python train.py --n_layer=8 --d_model=768 --n_head=12 --n_kv_head=12 --head_dim=64 --d_mlp=1536 --vocab_size=32000 --activation="swiglu" --norm="rmsnorm" --norm_place="pre" --norm_eps=1e-06 --positions="rope" --rope_base=10000.0 --rope_fraction=1.0 --qk_norm=false --attn_scale=0.125 --bias="none" --tie_embeddings=false --parallel_block=false --init="uniform" --init_std_qkv=0.0266 --init_std_o=0.0266 --init_std_up=0.0266 --init_std_down=0.0 --optimizer="muon" --lr=0.0115 --lr_mult_o=3.0 --beta1=0.93 --lr_head=0.00473 --grad_clip=0.5 --warmup_steps=200 --schedule="wsd" --decay_fraction=0.72 --decay_shape="sqrt" --final_lr_fraction=0.1 --batch_tokens=131072 --seq_len=1024 --doc_mask=false --z_loss=1e-05 --train_tokens=963700000 --steps=7353 --dataset="wikipedia_en"
Each number is 128 + 24 x the weight over its row's rms, rounded and kept within 0 to 255. Layers, rows and columns count from 0. Numbers have three digits each. The size before them is the row's rms in percent of the matrix's.

# down: layer 3 MLP down (transposed), 1536x768, rms 0.0651, rows 458-524, columns 640-703
# gate: layer 3 MLP gate, 1536x768, rms 0.0906, rows 459-525, columns 640-703
# up: layer 3 MLP up, 1536x768, rms 0.0964, rows 459-524, columns 640-703
down458 096:132126138134143101160142128146082119146161102123110132077134091128113131177127113110145128144149114148076106116109088118130150145128110076103122104160088141101136108151032116153142134122149109
gate459 095:090137169112136179114152142160148118125097137126110085131132155116122093101134127151118066074146144167155081116119131109120120126149118168157152151151139151090140131142133161106129172134148094
up459 095:088135133159103103175109122067119146127110120129158144094126105116172150152128134131122148161127140130126145155152150112081154126080158162159082149148133134135144078111150114134123155126106128
down459 092:123126166130150138148108114099128126124119109122107147142099157092144152131128142097126134144145164133147123100130108094143110108094090120101153087123118133135150156152115088122130098102180150
gate460 106:151124115161132150104086133117078099147126096154117139108140131131159116129167108155142111140123139140104090104140148129123100119142116165123085094108136105155152130168114115091119118105142108
up460 102:149171114144127146140171117129087132116109083125116125124105129100118146128145154133126129148100113143097139116099119135204136132134188145115126125145168158106089188118136148133135118156140114
down460 103:161185136125141175148117120146091124119152121086169102152164124149179160153119176137145100152154130163183144073080116120130171129120114147151127109130138126150147152092123130105145144106152085
gate461 100:127114144111091174109171115100117140124125097141144141140139165110157095143108143182160163096155086075134166158094163143144131194117109135156147138123125106109143129196107106117097114088146119
up461 098:119142113115114143179132094130154112119158148103160152155148162142108126137085116143127091093146153118122092100131151132126097116121140108070129139122134124098108162155147110071156126135100128
down461 100:132111132147104111120150113119139136122133091142117146124096132157082145093097139126133103133192110112110167124090154138153206088127136130121119160091127103139137143129144099095170111142117125
gate462 100:110117157122154126133132126185151154135124113124091157154136146176097121101125146107131154100139188140093087169130109129101099126113141133153104127140133091164117145150158134128080145104121145
up462 098:105149115115100067143118163119118120100114104135105122146119154092143116090135141130126111150140125127117135116161133090147084168134122094141118154094108126111152138163111099099143136108169175
down462 098:184110134096158140145117132116115146121136101132136149115161147114108143120130120116072118141130117115131118131138152130146137139115116134128160127111148152154121169126126105164091105173159101
gate463 103:105100146155111106150118101130119111166164145093084076081117172100127129136128118128123152144173109129090156106110158168125140133171138099128114126117125138111089157144146116083118143120154100
up463 102:150120103091183096100187162104132124103129133174123122121137144117127104132164122127173165163113120169149149143101124072130064124138113153118158155094113104157085170125151127094149138178124140
down463 103:098133139140158118091088151109113075103102092108113105143179142144104121145112122069126122176111147142111127135109106117080092128158124140148147139112123140130116099152108099139095118112159154
gate464 105:129110114132146101156138117154112102132134138101144118141136116094089126150076162101121116100085167070112121102145142101131089138176122126078128166183134124106132138151126146134122131121096146
up464 101:126126118157128119101137146102110166107105126088110130141162160109097109153145077175117114133146142126107102112128109137125157133153127089149131088136114094147109142135084132114155126160126125
down464 107:120124117088133148104117146143078131128153130116100151172161116143118101106120147102145133146151128158141126161073136100106124148119122131127136103121069100160131134164169099121147119128175121
gate465 099:118112115128151128112165120188123089153085123135144188112115107120088135147160118135149107131133147106152143090097098109158121102165143165129113104094145135107092120092130116090094136124129092
up465 100:149122091107133155112106087149095144165124127117138149102156173115176137109117155110137106146162133113131131114144068101132129146129126120121117175123174128131124122152164152131088107132105126
down465 098:116144154160102131136105121104153125160123162139104132125133132115105089156140071127107089100096126126103156096100133164102112149097127132135140120098103132149097122109099133065079158124133102
gate466 096:140084102168123115158137105131112129092131136165119124089122108097141164123121070162117095126083139157122094108109149125124093152149106136111172108167156111151141131144127135101089132128132128
up466 095:117082148081112169115146162120078129125108092122137116125114135173098139120126161149169101130111129134139104172086118141116125124094124153121141130151117121144187134115168121113168169102104067
down466 097:110069121202124114110074129153159105159127145101128150102089180141106123153084147104159118114101121152102133108165121140151160130129133132137114141132110153105110155151104137135116142136115111
gate467 094:098075149132122175131109129187159145168106098158093144150132133156149099081114121125108084120126098158140092156112175185182141091126141119187109111165136155144151126112097136101106130139124144
up467 092:102118140102141090137114111149130121168157120120143091122143109117110108103126155153156149119125110107130147162171156167160161166122123117161113125131105128160156085137137158111140143133088127
down467 093:154133121067154129118121131108165064174116106143102135150131141112124146144135118144128125115141091130136135111103162122122142103128099129118116096157132151088153148113139138139123184159133133
gate468 102:064149138157104100111144129131110148127112110112126136131110144119113150128105133136119065151116142158131117106087102173144086125132143165138083133118121110111120133168140130117135149146127166
up468 103:133115154100132109128105090162140076083097128168127150098124139133092104133160152111163146160118088119142115103140129137152096145116159160188129127117133176110092096116143129100127152128109130
down468 100:150159144128114101144134161166097130143136104136097115170142102165119118102117178118170124137137118138088146114117124127121141180122114113142156159174075092143094130102166144076154093130185154
gate469 101:108122128094137146146174148129124129139109100151138173139125088150192103165126111153141158124085124137140133164125165157133165121132140105148169169176133143075084111162138165120120152111140074
up469 103:137154119153105134104111110117115116132080168131154150171152144113129124101140152156144167151146163095147111104088129162110121093125135149163114124104155138144100155102115145135143159094133116
down469 106:098115153116148113149122146112116078119096133148113131158172144113137144153104110106132125109142125121121126155069132129164146155154147131153142127173182101117150143141078156138118097107143116
gate470 102:180163135126108140107134117130150120101082134080149111153161114156089170102146124131111110143113127125165125126103146137142113084116092142115148166129124111132129089132124134149120160134121102
up470 106:123159133123146175149101151113103106146123132140144109135134144136152103154167127109134159103133088115117140172107126057176078140149091128101150109105154133098158120099170133115147132175147105
down470 111:136138121114133107133140160157130117120098116092144073159168114144088117103134140107069144150143154143134134177079116099102118153125145137112129145115155119086099129077138154119124123148123118
gate471 119:126135113148185124144159141154136104113152144117118148151167149124189087133156139100148107126099143107118113103154128096114149135091136165106099108123123128113124116060142087170106146101136110
up471 134:173154119142162136168131128149109109131113089126138145148149126118133101078117136122098125147137103141107132125149135150107162130102104132119126150128151068103133121078123126130127108173174151
down471 130:170140140099092094184164139172104148135075144132114152120130142127175132085115143135098118089158076162132118137151115171120137101094151101139137165118143089135105119121156150125106117121179167
gate472 099:124111139162106168088114133105127148136112148164146069153158103124097147121142163147112119123108172127107117099135120145166139125179119135111142168141116147114135133107165164150136154135128114
up472 103:138123150107115139122087120149153151115165183084102112120101147148159111153172115107164159179138119117132150161121130081134162133135124157168141184123129124160159147141149113098167102091119129
down472 098:125149140098114126190126144152140119131118126164158145168112126139119095131135176140108086139134113144155163142112140168106148157150149125120149158108130134120192099100129146123092152097137134
gate473 104:072109112104141129118105155126112130114110094120133095142141103098125119117097156119156113114083118141087086138164147128112094176152112141135093159147100135136177089150147119113187115143139144
up473 102:128090139172130158104108138093117089142133131111142124147114142113120135134112118118141090122128122110155176183148127145127142124173126131129164139170097123166143127091086157103129098135075090
down473 105:126082114105157123126117127133125148061131136074099148129108132146105175107131115136125119100116121118180101103142147132154114125150169122117110133097156118092129157088186098110172105135170141
gate474 094:080109145190151148163146171132114074137143111094092130078133148142163145115144148133134115103127143160120114117138128144123121098143168114119115160125152121112115158126137173145092106125134169
up474 096:131113120152132086149099131125163174102123097128095112111148106142147142106173143112099144118110117135099134120105120164147129129112155136146142136122159122149148112122104155151154141148129184
down474 100:148120116140132154140152125107170174139113119124093147118129134129057113158107113163137187098200088136104155097116129115113187094123102120136154117129134081117133134166121117134123118141125137
gate475 101:116128129095098128131163151139110121099115121130124132097148129160173162151130126110103112106139126137119093110136086150136103132081130132128154142135088142134076132138155106138110125128115101
up475 107:116125134124073094146100120105127115149143161165111124141117132113142172134147187135133087085115149182097171122086140130138108113151151129107156111141144130162147145121109121124119095094115149
down475 101:112121149162103096125134130112094123128115087112147089144183098139122146133139137100145119144091151135121209137107127122136133150140166174144124123103164130149145127105106121131118127125095161
gate476 091:136144163109142130090136121126151114151131146128079138138110179104136113111148080101128151104126132125099123107125122142108133117116129118166130118154102125137140118189140113117119115133117121
up476 091:124118177172120155123135110172122119149170119122153096113140148165159120120151148114174094146152131128154121122100152161142140132109099133171132148097076121136124145128108134106155100106134129
down476 090:140102104155130097115132099165099158117127112115151179127111148112122083129114134110178092155171134131100076139110118122129151115103096121167139093115108122130138139145092116113144088170096132
gate477 100:104065136143138104092111105122091140178143128104119141113120089122114154126157122098119107140068133123139139155129177153116159109129146107080159160163097156121100111125165130133088137138121142
up477 103:125125130114156195135119093136147142137173130138131105138110101125096117069167117092071111122103113111115109162162122147098144139138135149132146101126160143162101155127123100138157124132089150
down477 102:103117147169172146139147119122101145130116143116144155136093118119115124091132122136126125118108099147136126111153099130130132139093109164093154173183132122101058136159118140134120151106131132
gate478 107:133106112155147123099131148130140136133101103114173152137152117061109099162117116139125163132112143110138144121111152137125119120112118133129119126146131153134101120125129117138149129157155099
up478 104:141122096125136099117119131122142187104147095128140122096143152138158118117119148100086117146111123103132150104136134117148113183141160132148119104104114094107080124101143152120141140102123132
down478 106:137119110126118167163132113109127097104127116135166127157102150167135179152134141169149128147152165126112169118134108117131134141096100116119120112126126123146119162097111140140125089151170086
gate479 096:131097130135110122129140138125155128122125099148142123117128156099191140104150159121111147110193164081133119149143135108124146056142124110202137182158125115137101069105135103115130132125151148
up479 101:162133136080141117118143144130116095070135144097086124140138133129125142129185138155092126127124090074120131122110176129154121182126109110158143130120105128126106097115134133109123150146103118
down479 100:147112146104133143148162154124125142148156124117119148149096160118123084141143124159140113084181114135135154129166149096129126119124124155089077136111139144162152089119107120146108119183108100
gate480 095:124134157149132149115140135110150153143137171095143118116117167140095147117125101099110123088056144161093161121124132187133092168094103130158102155105134117133135164135126131096123139143139123
up480 094:095121123106104098162077142121105155109112164104088136136129156132144108138179121116146167077138103140134131175131132117131092186098103135109135146121156152118109118108166129108173142139107129
down480 100:094116113143099111110103145116127118114121150173139120113118105098143187135125119151135080151121156110158155155120130128130179104132161098149107121097137145130128153077114138095152105089110145
gate481 099:134106110145087082114128149119136160135094133169096143130156132160107147128175128091138100156085115074133105150087161101124128159169109075145122087190130101144099116153143132137131107108115150
up481 101:143097089120118115137129100133135138115106125137133138080155162076088119127155171120112125137147120100147139171090142177101162128143120152134165140138146155096114166119165136111116108158122161
down481 103:143158122183099146157143127149136113128135138136129144165105117124152158115119124189122108126143125150142122091137094115167167160117161124118130139135104141129152145139066123133084132130119153
gate482 104:127122175133127092149149115121122139082063167157102160139089104114113131160139115127153138156099083131129113113171169133109153150059122129100136128087157087138099132141103102175151136153112132
up482 101:126168083130125157072089129085166141154157116105120144102129097129137141092140136142123112169107160111144091132099141169097163128145092137131109115160163147103142099124165095122175126107129130
down482 103:139177144164122092140141147171103140139143187137111092071095152120100116162129126160106154128151113134147154068114108121153145166129125125111116119143160122104171107119132116123115135137098130
gate483 094:098135116123155140109117148107133123152116116120108120126103092089120093109119105139102125148124135134112113144127098151159129131111126107125075131168125152142135139117170141133124131155129116
up483 098:164149133135140121127128109135112099091141148132152149158139121111135141105144151133119129162110130130112108130182148099093132133116107117127130131116147142119096123141146149137168158108098121
down483 097:129118124154123127074128127108104146107134112119153102089128147117115093117149147159134124174106100146134149138152131142135138143088165168180098127105136118145119096158106122112152172136133112
gate484 099:153092119132170115134138137136153148126120105130130113167110119177159140114113096080141127148124134150127150102147188095075159167104114150162119143097152152130076094132131084113130132145101117
up484 098:136145113086149114129107166129178161144124133150125098167157164142108145101178136116151135138126149144127157117113201117085107163123144124129116114125165152114100150165162104116133134134107102
down484 111:145118092079150161096112164128112133134167102166110172093107088156124138097117141105156132145159123113135080111121165141181144101095136135108084114146122119163095120125140120175117108174138114
gate485 101:121133111127160123113118144163147138138110123134075160113158097148104090169127111121142144171135166124157119145134141104114080118135132102163122143112111120125177106104176145160123126098137096
up485 099:120098132100127150119118106145094133163145133127145138144139133131138128127121137166091088118154140098127150117134107169106121091140144115109121153106132120113134116152126164182124102136136138
down485 098:146130124156126075122128145124092077120113100143100126101099113082130088146129141131129170115139181097164155132137138113115088165100083112170148121124133133155147136120163133140134155119133096
gate486 092:103098104110091144105103127160129112090153166139123145123119129115126146127143154162126155115068144192124137089114142149134140096091102093126098105112147103152152109196099135109125135137102107
up486 094:119110146134160123109138141080116124107162099104154126118101161113095155096121142114148168133081151129090122139122126115144109143115122147150125146173128126075112122171137133115148133119135122
down486 091:154125108095152149113134102113078080112134164146092127154139128142126106110117141160122103144164140121104134135148129133136157113103146101145130129092146124116083120130120131085147122098134098
gate487 098:102108115118113089138122069116095133120098135136104110200135125132118116118159133088172095142083100164152165150126136103101164155129111147123172128160105096109126116117113133109127102151164132
up487 101:094101118114164159124146112100143152142121160111115150130151154094106095114118082154124072103126095167111128111115179127102123132140079078132137123110121071114112115123142162162177108107130131
down487 094:108124123142148109156113124155106110125153101131164104129159096118102086106166131115118143110125122144128166092131163153095131096070109116143132119145055139124085177132103153162129144114104105
gate488 105:116145108147176148073079094150128148164157133117122138130119117124108089067089105121155131153188112123108158069113136153142154125125128145176128171156142129112078118167145132107157144126173137
up488 098:104136138146131131118106118149118146154094131142122142092091103100130112106132103090169164138172074090088089130152141150182161148141180098164166144104132078121119135111161162138159096171144105
down488 102:150132094108115137129070135165139139153124118152143159136113140089151174111153071119162151179144135146088122111114179174154133159151150142127094152134121130134128169125174124116110111132115149
gate489 108:151152115135137119140150128071143154135101106094096114120119145101168129124123137112122139098135125136080100125149094123093123142109124161145129124100117146086116161164119097127133150162095086
up489 108:141131095106153127132067125138094102136147094151126143103174134168108106149112121070159151126111121139139123115150156128150139081142135102111140105090115123147157128143174094140189107115164137
down489 111:080112143128123128119124179109140172114158121140134116162109145169139138098100075128126153148093149106095112159139122117131139127161113105099170147150159120095149116123161118166097124170155082
gate490 098:150141170162102154134097141119169110118144177116079130126108125128137131056122129141132147111104117100110134183104131136159137106123162175121110124168125131128126078156166148140122122131131150
up490 102:147135090162119119116139107121127108092117128121121141124111116091119075127111127159153143099118084116156166144179133099084159113148106130140146126097146088087091116072107118116122100128090188
down490 101:154158135099125147163089124133149139136115109106139126129119109102117118098107155149130139119129147112153135133130114143115178112097111112115136138090119100128113117127134141138136134149142126
gate491 101:120137102137146142143120174146129114120187114146149135200163115103148105112139138102133122140164160114124131097123078110132165156114141082151119123116109123112113123105100101147137130137177114
up491 098:071123128111142134141157101109149136146079166130120126162132101132131104131139119131127129177127123157102137126126078144121167094105107091121168164132138156106111113101119159099130158124126143
down491 096:107147108129105152150123146136079130137167130176109097182154137132108137125084145114115101097114159134154112132096140145135175154081125132139142084142124121148128144145137124151137086071123143
gate492 101:147108158101091142158096085122119131171113150115144149096121160132135139086101107125093170161152132132136116149097117144126122152126080091124140116116077118140143129135124153112103134142080131
up492 102:124154168146077122161170097132151146069105097106143140140132134120123106138108141124129123097140116141163111155151145066173143147152129108090106167123145139099138118084088127095099098127132108
down492 101:161177141117120100149105136100135140097139110159133145118116163152107128143121102129094117114108119144134151114086088113103103113124127098134100146094108104137104145133115127145157121113076132
gate493 094:158131093143091169076142145110066125159112085130172105154165131133150142128115156135116136151074121164114110165168100125110173150119125118120136129119123144124083149103160165133106130096109093
up493 094:109124156144121072137099145142057149108073148105127139125137178112148108093126097102148110184099132141093115157122138136116117133076116126153136105155132115141163142108137094094131122141117109
down493 094:115161110123126110123135099145153170067162138141156139102125104127099099114089136158142082125141083142128156139112115131108103157131166090158138087098099088191104113122111141101138112119099160
gate494 102:127109131111106136164163105116128138119124083147120165154161104131113135135090151143128155111136132115155116135149094101149115142108151131157179151144117159146123118152149123116131092066115101
up494 100:121142071164106111144144124120138130089108109135137091103126152139152127127126122103152152100124147158133122135131162121086129123148131173109176129130112111138115102117167127145118187146125163
down494 108:141104134125152157129136104122198165123163168142156107135168126078089132169134126131169124122124100138086127111153123144110173160070148099142133126136156104104111155142151120114119138129122133
gate495 100:117110113151124129117122150087106119134117103097107096153112168151148122096128110085160135130131130145123128130111120143134134170140148098082134105131150112135064145120119141112109138134116160
up495 098:109103140150094098165146147144123133134109143111124137113115108122130134133140096087129151084117120126073108077144168179107109158106193138123138142133126110120069126130155142199115123129131154
down495 099:106160104123146169143119125124160111157150132135081115114126085130118077142081108146168146137098146119138155087108114099057122121130100115132154111127125128151088105111105108112132115130163155
gate496 095:135137132131128144129145107115094115122127152129107134105123107131105108160095138111128101087140148125099094108113172138101118107124155111137109201117181160143120109145143079137112188112128127
up496 094:165133133122097156115136143158148128124108136109093137104075174096149133137130172114154116176105150086156071135137135132112130144107134155146086145117145116104146124151146142150102134152121145
down496 092:164110097142126107117123151179127136154135163133149143147148125119119141141169087146107101080133086123113114139113157137107145123145125129136077122111102130129163175103089116166116169114145096
gate497 100:167114120114149109129143101144157148149091109128124134126152085119132137146152083127083126094086124126100143179099112113114106103140139155124132121176128107137080122130141104123149144126118137
up497 105:112125119187129066096138124142100128152135167135141116164106131115100172147127101113169175108105082170154140112145171187109138091117122112133141137121098157185175118124127157110118152158125114
down497 109:155149079105131092091137132137117132151172119135092125082078112094145128130110101098123115117153124122078124139131129137103145131142148113117125123089154106098085133153157159151067155123128130
gate498 100:123145146116130115089147121122160109166160140156112126103138128134149126123164157148122156107136143152101079127112149097126116188126124129119097109097100134126130145121129134158125104089132180
up498 098:187131157072130147130135140100125168145155141118146106087163125088133140109115168139109109096161089111117125136131141088146158096105132115109100119103141144153122124079107102120083106098142165
down498 101:121143147195134124147131115113123152108104101083111133153090094160116129154116099104112109134120134142137153131131103180093094118112138105133121122149116094146092109116106100177157122199134112
gate499 098:103084155111100111098112124114123091105092144149106132098177165131124139087123143143114126110129127136106123085099125110063113124115127152150125171139101165123113100150116122154132139090119132
up499 095:143154124153154158157160126096165139102113130125106088146084127148127112139139051148135121108141183068115055155134147105112130157166114148130151121123169115117175163130175108141131156130126117
down499 101:092132114155123127143109125173123129136122148163126136110140136118128112121150101159120171132138162117134158105138117148122140129130118109133107065133169100111106108172098166150145116125145069
gate500 100:074108126128175107109119125182114126091133087184094096087126108127124134092108147088090129124141110138106106106117156120141125124163141133156129131113115130132115078143134153169152165159062104
up500 099:140094153124092146155148139149153133101136152140132121176140166107153160109153130160122118169162109131147124154128154073124156134136154141119115102113143131118106132079105144107109124111130158
down500 100:143140146130120058131119071114164147072141159124137126092153129092129161090138105135117125135084120152161123128151122135096152167126108167118146120139101141134152113085153107124143129097143157
gate501 106:185143136118095130144141148077149157151145124103155127116104152134090101175133123151144142118112110155141110129123073135118125060119103154166106155108097134116104154141081141131140121133084096
up501 098:165139112059119132084074092092126085123101109111117092119147130139131127135112106111118136081133166115154112073133146141148138103155151116130081111101112121089127147146093111122147122132105123
down501 103:117103145114121124134167106142095154145092095129132126150147059123134169153101139104137147081076155130130136109141094136112143127137103144136125128145119091127134148122064176122123135154108136
gate502 100:116102148136093138147141133118110134104139150136182130168058127173153158117093081131096144153118168108089104124136086154125135101113118142172185170118107156139115148133149139094140136116137089
up502 091:150113118081117112119118072148091145149090130109050108130134152078068092163115141113150092133123086137174185163134143093120171185090137185101090109131151084167149120154108134147135105153140145
down502 095:151126122117120148144143122106146098139150175176179119105128161120125099167109146095098136138125142120123173080120095126130125133087135129114090154135145145150130136130146127118152146116096108
gate503 103:138123105129067094108106154135149105110142111109062136092163092140088094111117133123108130135115133129101163144098131148136103078127145157137104112079109116144187108094086113088095112115095134
up503 101:152100118145150124158143090112146116127108138123113123108124135121101136110160138116093116165123159079103158169135180124149122157161145122155148091133126135145140118099085151128148159154138158
down503 097:154108143117126145129136130136111129122058139120128098120128181116115120138141128101135156071133111119120086073170135121104120144155122081148094170126109115140146114132170141162187135130115128
gate504 092:124165138129123121139161128116093147165096111132124046118125100158134130129141111171092142114151105114125144153137127127119125151171097118146094118161118124116124131162167145127172127086167155
up504 071:102167124156145124108142135115111157099109115132109079136109108168120141165152094185086140081154113136131144121124130127134142143174104141113074110145164142091116112091145141116164159109154108
down504 093:159136126125150144084100137093126148131119072108071136132121136112141130147134140166121144166120157098133181102121130127135149071180155135109144133103113105138156092140116136116143131141127134
gate505 103:091136148120147138103119124111140114142103142140127171132136150119164109153146122143120145132110118129117128081111129114099129142122103091151092151145111141133120167145106091171082136114139117
up505 104:080103161116146110149102092092100115165134152109117127135176135116162134147115102166100147160144119114137146152113141096146135107136119123147102135114120105122148149125155154140137136139108103
down505 104:153159124135109124114137128108134088089123119116080162145145115128142166112125102146119138169129118087116124179084176129136145130160143121142088175110142108106140109129151116139145108106123123
gate506 099:134140185125104094103110129149156093136094121088134150121134173145112126125100136152096158104149123112127161151148112141134128137156140110155161181121127153129107152138103155173097131155143109
up506 102:095141157115089115096101126135144112139122133112122102140154148107172113101108088146119108110111182101141147155128131156168135179138098147150167138105120120156103118141134134103110120117121134
down506 108:125102127084140115127133130160165086159115106173162083156166163129143165089144150177111129106095139127105112143168078112163142175116098100167149117111136131118132118123186109151155115119149109
gate507 101:126150091119156109134131132151110118124141153129077143155148121144142119140140105146130154145112157102183154127128140127151171099132117099156120156118119177191131167098140141074093127115104149
up507 103:113132134142071109098109107150096132127094162116109141129148120130164156112118162084108154117078152097145108118135148126141086108145111115126123135134104119145169133103103122106133124100156128
down507 104:134148105164137137126141118130141139096136116139128120126147106111146142163095114112069151168115143108136087156159102140119165118162105097110156108137116150103141109161144110119111121104165160
gate508 109:137133141095099094150123149148115087155128090155136083196131071198149124128097128094128100129117117138087145158140121152184162138143117109111146097144146158120110160160105107143139126099117114
up508 101:113119112093127118116136144137142116123163126132160153133102125133142133153117090151157139111111141135137115126135155109054126168171109091154129115070134088151121121162148096121160119132129123
down508 100:119190126098150125130094138099091097112084136119106113105132095098130127153129095129144113162121122108123168094109113086125070144100123136157149111115130072084108165112143117158126102124099098
gate509 099:132151189090114161137118115111121133146128149099115097151169160152166118128135112112142144107095152140142133122107130153153138131139134129138125100095112143173121113108143120105102110184121098
up509 100:107134169158125154092095104134090124156152076145147100158122103184145140123150181114113115157129146157103159153096112106104150086145129094096110120130137153083154058128110104119157112156138147
down509 101:114110113096119133135155140140142136121069144133162113131091124082097086117157162123153135159123132140132121119127134121129128140095134106123153173156164166155119143141122169116114133134127113
gate510 116:115083115170148118114133106103126132092171109129130137182100157107149105145106145151123088111118132143111143118139118136139147150138132141151147111127169068132140135121126124147108134114131138
up510 115:089103116154112128094170081123144146116143123113131121116146154155093112132112132121164121109143153097090120116118118119090070085177097116176157116130095079138120126166147091128118114131115159
down510 119:129144098173148177135123122131102087117131135095132124171131164111136107128120129124113081151118104139091104138125108152112137160087151114135097113135153130160141134122150123144093110121160156
gate511 112:115136112152174155101129120125164119139111111143107155152086144109134119100104156114148096147089113135168113092121144091129119197145110115117166113162113133160136096099158135136104128146120150
up511 114:121130175094142140157136153120169135167114167149146140136115144163062125124106108093170110134146126161148153098062131087113141121157121163139105133131124111128166111115132146125083172106111148
down511 105:154131139162117139118090103144108158117104124130117132120123128110153139148109139136103174119146140126140138132178137128131170118118143141092128157139101093129121128176102121138167072096094119
gate512 119:142117139132088135093160137100090096101126127135128117126133102126129150111139135141147125123111161146132090152144108152123126117148096109095156162126115121131095176157108144135081157165210118
up512 113:082168132147178125134114132172152119138129093146139159104135146102081161123148129104133122127160156118143137108113141095122128168096110166113149099106166087106160107081114102110143081133105138
down512 120:118095140161152132148093109135111116178126132123116160116115114125098123096101137087170129098133137133149117187115146151174122121144120145132121155164142152162117124121122131136117149085064142
gate513 097:099116187107145145132135121132118119137185126095098181137116146112100184113138120110096148140122095139152146138180161158109146128111155128134128178139135128113152127133118144158111131180114124
up513 098:149133130117089111145135130147139123123143113117124166136148115110164168084104094138096108136110119096174139113174133171110113101144143156133120159120132145117167128124132115147148114132098079
down513 098:107148123099125124132088127156096147143137109096158111128168123138140151142112138123129115136150077154167116147131143182117081103125125136150086162103163109127147120141093111120117094080118086
gate514 099:128122125114129135148158139120120149120080101125130093175132082131140092142174130108139165145116102093114124104088118147100106111120097129114096183144135142084095108145116085140086111161095156
up514 104:112180129147152115141148126138135127140136111128121141137145119153155119136120112129110144089131150079159103072109121100088113109132128155140096110159129111174069151114152104139123115164134135
down514 102:126085136140141129122108120135072135118155086124129139101116111083126110164194123165148097118079066136122103136172129111124140119135112123149127132109112138150118122149104121111143110081124142
gate515 111:142100161112131171113159157083116127147126137169152138127101154120147156137128091152113101175121138128156099126119156104092122158068087103152145128125130100132124125127116110144113113043143094
up515 109:134122129113141130164099106145099135120125110118132134101095096179107118150157081134154105127116150111116111180121120117115153098137143132156115144120075140142161179149149128100106131093123116
down515 108:128089104113115107122122108110137121131162133133096106206127143155126090083106154154143111135129084121148121123143105167160109127120128095130149120168131138123147134145139155133123151143128129
gate516 097:098139151107136096155150106155138097140125120158138139106130093137107165146141105141111114153090156131113127153139137097126157093136165192107094112118137148095144119163156109135131096172084134
up516 095:102112146078099129185119131175122115160127122125127134134091146112075139167125109160138149124136131135130136134162127125118114071121155148121115143120132156098187126181121125157113132141131064
down516 097:136130096143111129141139085126100125092122117171153132088162127168143071164129112126133165146124161123131080138135153148118124092142125151133114103118151102139160148111151149116127114139127146
gate517 098:114117144110094094104119117135150143131104148118176158139155108118090108103114127086127131135101130118130172107161136117143115157142130138170100138131150110129112147089138167100122142136093092
up517 101:131131101137143143127096103083102157168132093108106136143147180134128112126153120095124111166146088143101088142135082176112146091129155106098115114142128130157128097151108150100150106134140096
down517 119:133120087119074133114128126149141103123102124113160139151109128139141103081106118107113136122106136085153125145109169114145110087166116180144158112153119115082130111113135155114094135186133090
gate518 099:133131131092132078123143135153131120146128140097107149116057121145139123148113148112144110132146070133136137142136093139127143119148096140127129144113138100144105150122178143070146128127130145
up518 093:149121139145115126174115164114130151120114096185157135123132092111118122079129139143165135152136127144152091168103151138114121091096120166171102164141125156145101142120132087103116111132103177
down518 096:139138122129148133104140161106133115130161125120142113148126206135181115130107137140110106153120125136074143161117129114101142107122176163119124085118068125179134126087109136145164106109161120
gate519 103:101175114106148150176139129130115128112189133117117125152151188152112160119135124081108139107143174128154127152168095139156106135156098152144111118114098134140132125123095172135138127178134105
up519 104:112127133100144130119125100135154155142124121133115170107126106133119144109091134147119120111124098124142105098139157115132143143130163076129093110124136112130130117136131117094132130153166134
down519 101:136118136111101165095088136116123160119126127161137109075159071115107149119138130124177120122096170162123116100128108103132130127105098149147128102113124119114135148157153142105088106097139095
gate520 098:153075120178134125105141085089146133139106125126164129150097155138129096174157115090106132112113126107115115095112179119158131149127101097155150109109124117192171153148152124124172153104140129
up520 094:144107098107127134140129166134133104140134144150128142107116127165090078127141122144120156149110121168134147090112136132142120161124126136179163119123115130109171143163171142187165096132131109
down520 095:095149129107172114134129140147095122101100149111155120147127063076121133157146149151141137107112152144134118115094157131101114082095143127097109137161134142112156135109156116133123130160113147
gate521 102:130084114100118122143128120145162127116076170174145139083094145150152126131093144140113176165110130116119121131152121110115138083122128129162114110093095127093171126139139141118131133120148127
up521 101:146113122148139121144115129119146134108124131127123167157161140132151153113125135145100114105133089162105119158138099133121098138126128094146153110160116091124083170144187100166132138145159152
down521 102:134120122087118082127166180133145121124149134176093143085134121154104155113109176168106083099100123106093093116148143113098127153101130161150153107190116174138086139136156146142138091143141170
gate522 107:113113132139121134101140072105100132123127168130155097102118137132144147115142155075138088152133152128114134113130170100137126084163123148099137132130110150114110105135110118148124088132113139
up522 106:123116128107143150111137095134124149091133107161160187168169137130121117105124139103107132113149155099121109121109107161128091123132107132146099120121090129137123088136097087119157114102150142
down522 111:124091134113169157125136128094116127099158140176120088109141126140044118124166113124114147117148128151156176131142114145100094103114155103123119129136111107137084122157164143133149166118135092
gate523 103:110164117113114142139141111124153135111133107123167113140150153131104120112119133128164123106086156102107098127128088152120134084112126132100122187111085128151142138159145095133136140117163109
up523 104:159087119153150148154148096176098147088133162118107077124165109135142104116074104120136100142104141103126129155139074139134091129144144122126154107094119147109126135166104121134110132111153123
down523 103:144128100137125115150103171139091139145123125172147152135123113145138158139116153154112142123130142132147121137154149102139084113196110137152109153062176130140106134138127128175104130197121072
gate524 108:125124147114150129122154153146128138145110159166130101154120147122163153129159132146139123139155105158097109131118142133113129146075130147168156154169110115094145138150121091104084100117135088
up524 116:108092128183109105134143127102119121101132115132125139140135172123144137144100112106113145124132166163138153123130145126142156125149133130166135145139164119146109089161142142139131125145126087
down524 113:126105149128116154100118154097134099123121092126126147115132127122129131116125154133160136126152130123112140159165101203125108114113135119096091115085136139151088142181113100123173123120127102
gate525 105:119117108134119121109109128113138162114128128101134122142110117099112147159156106104121158182124090106128151144116158167131102132165130165175131105107127167116108131174173128118115133084123141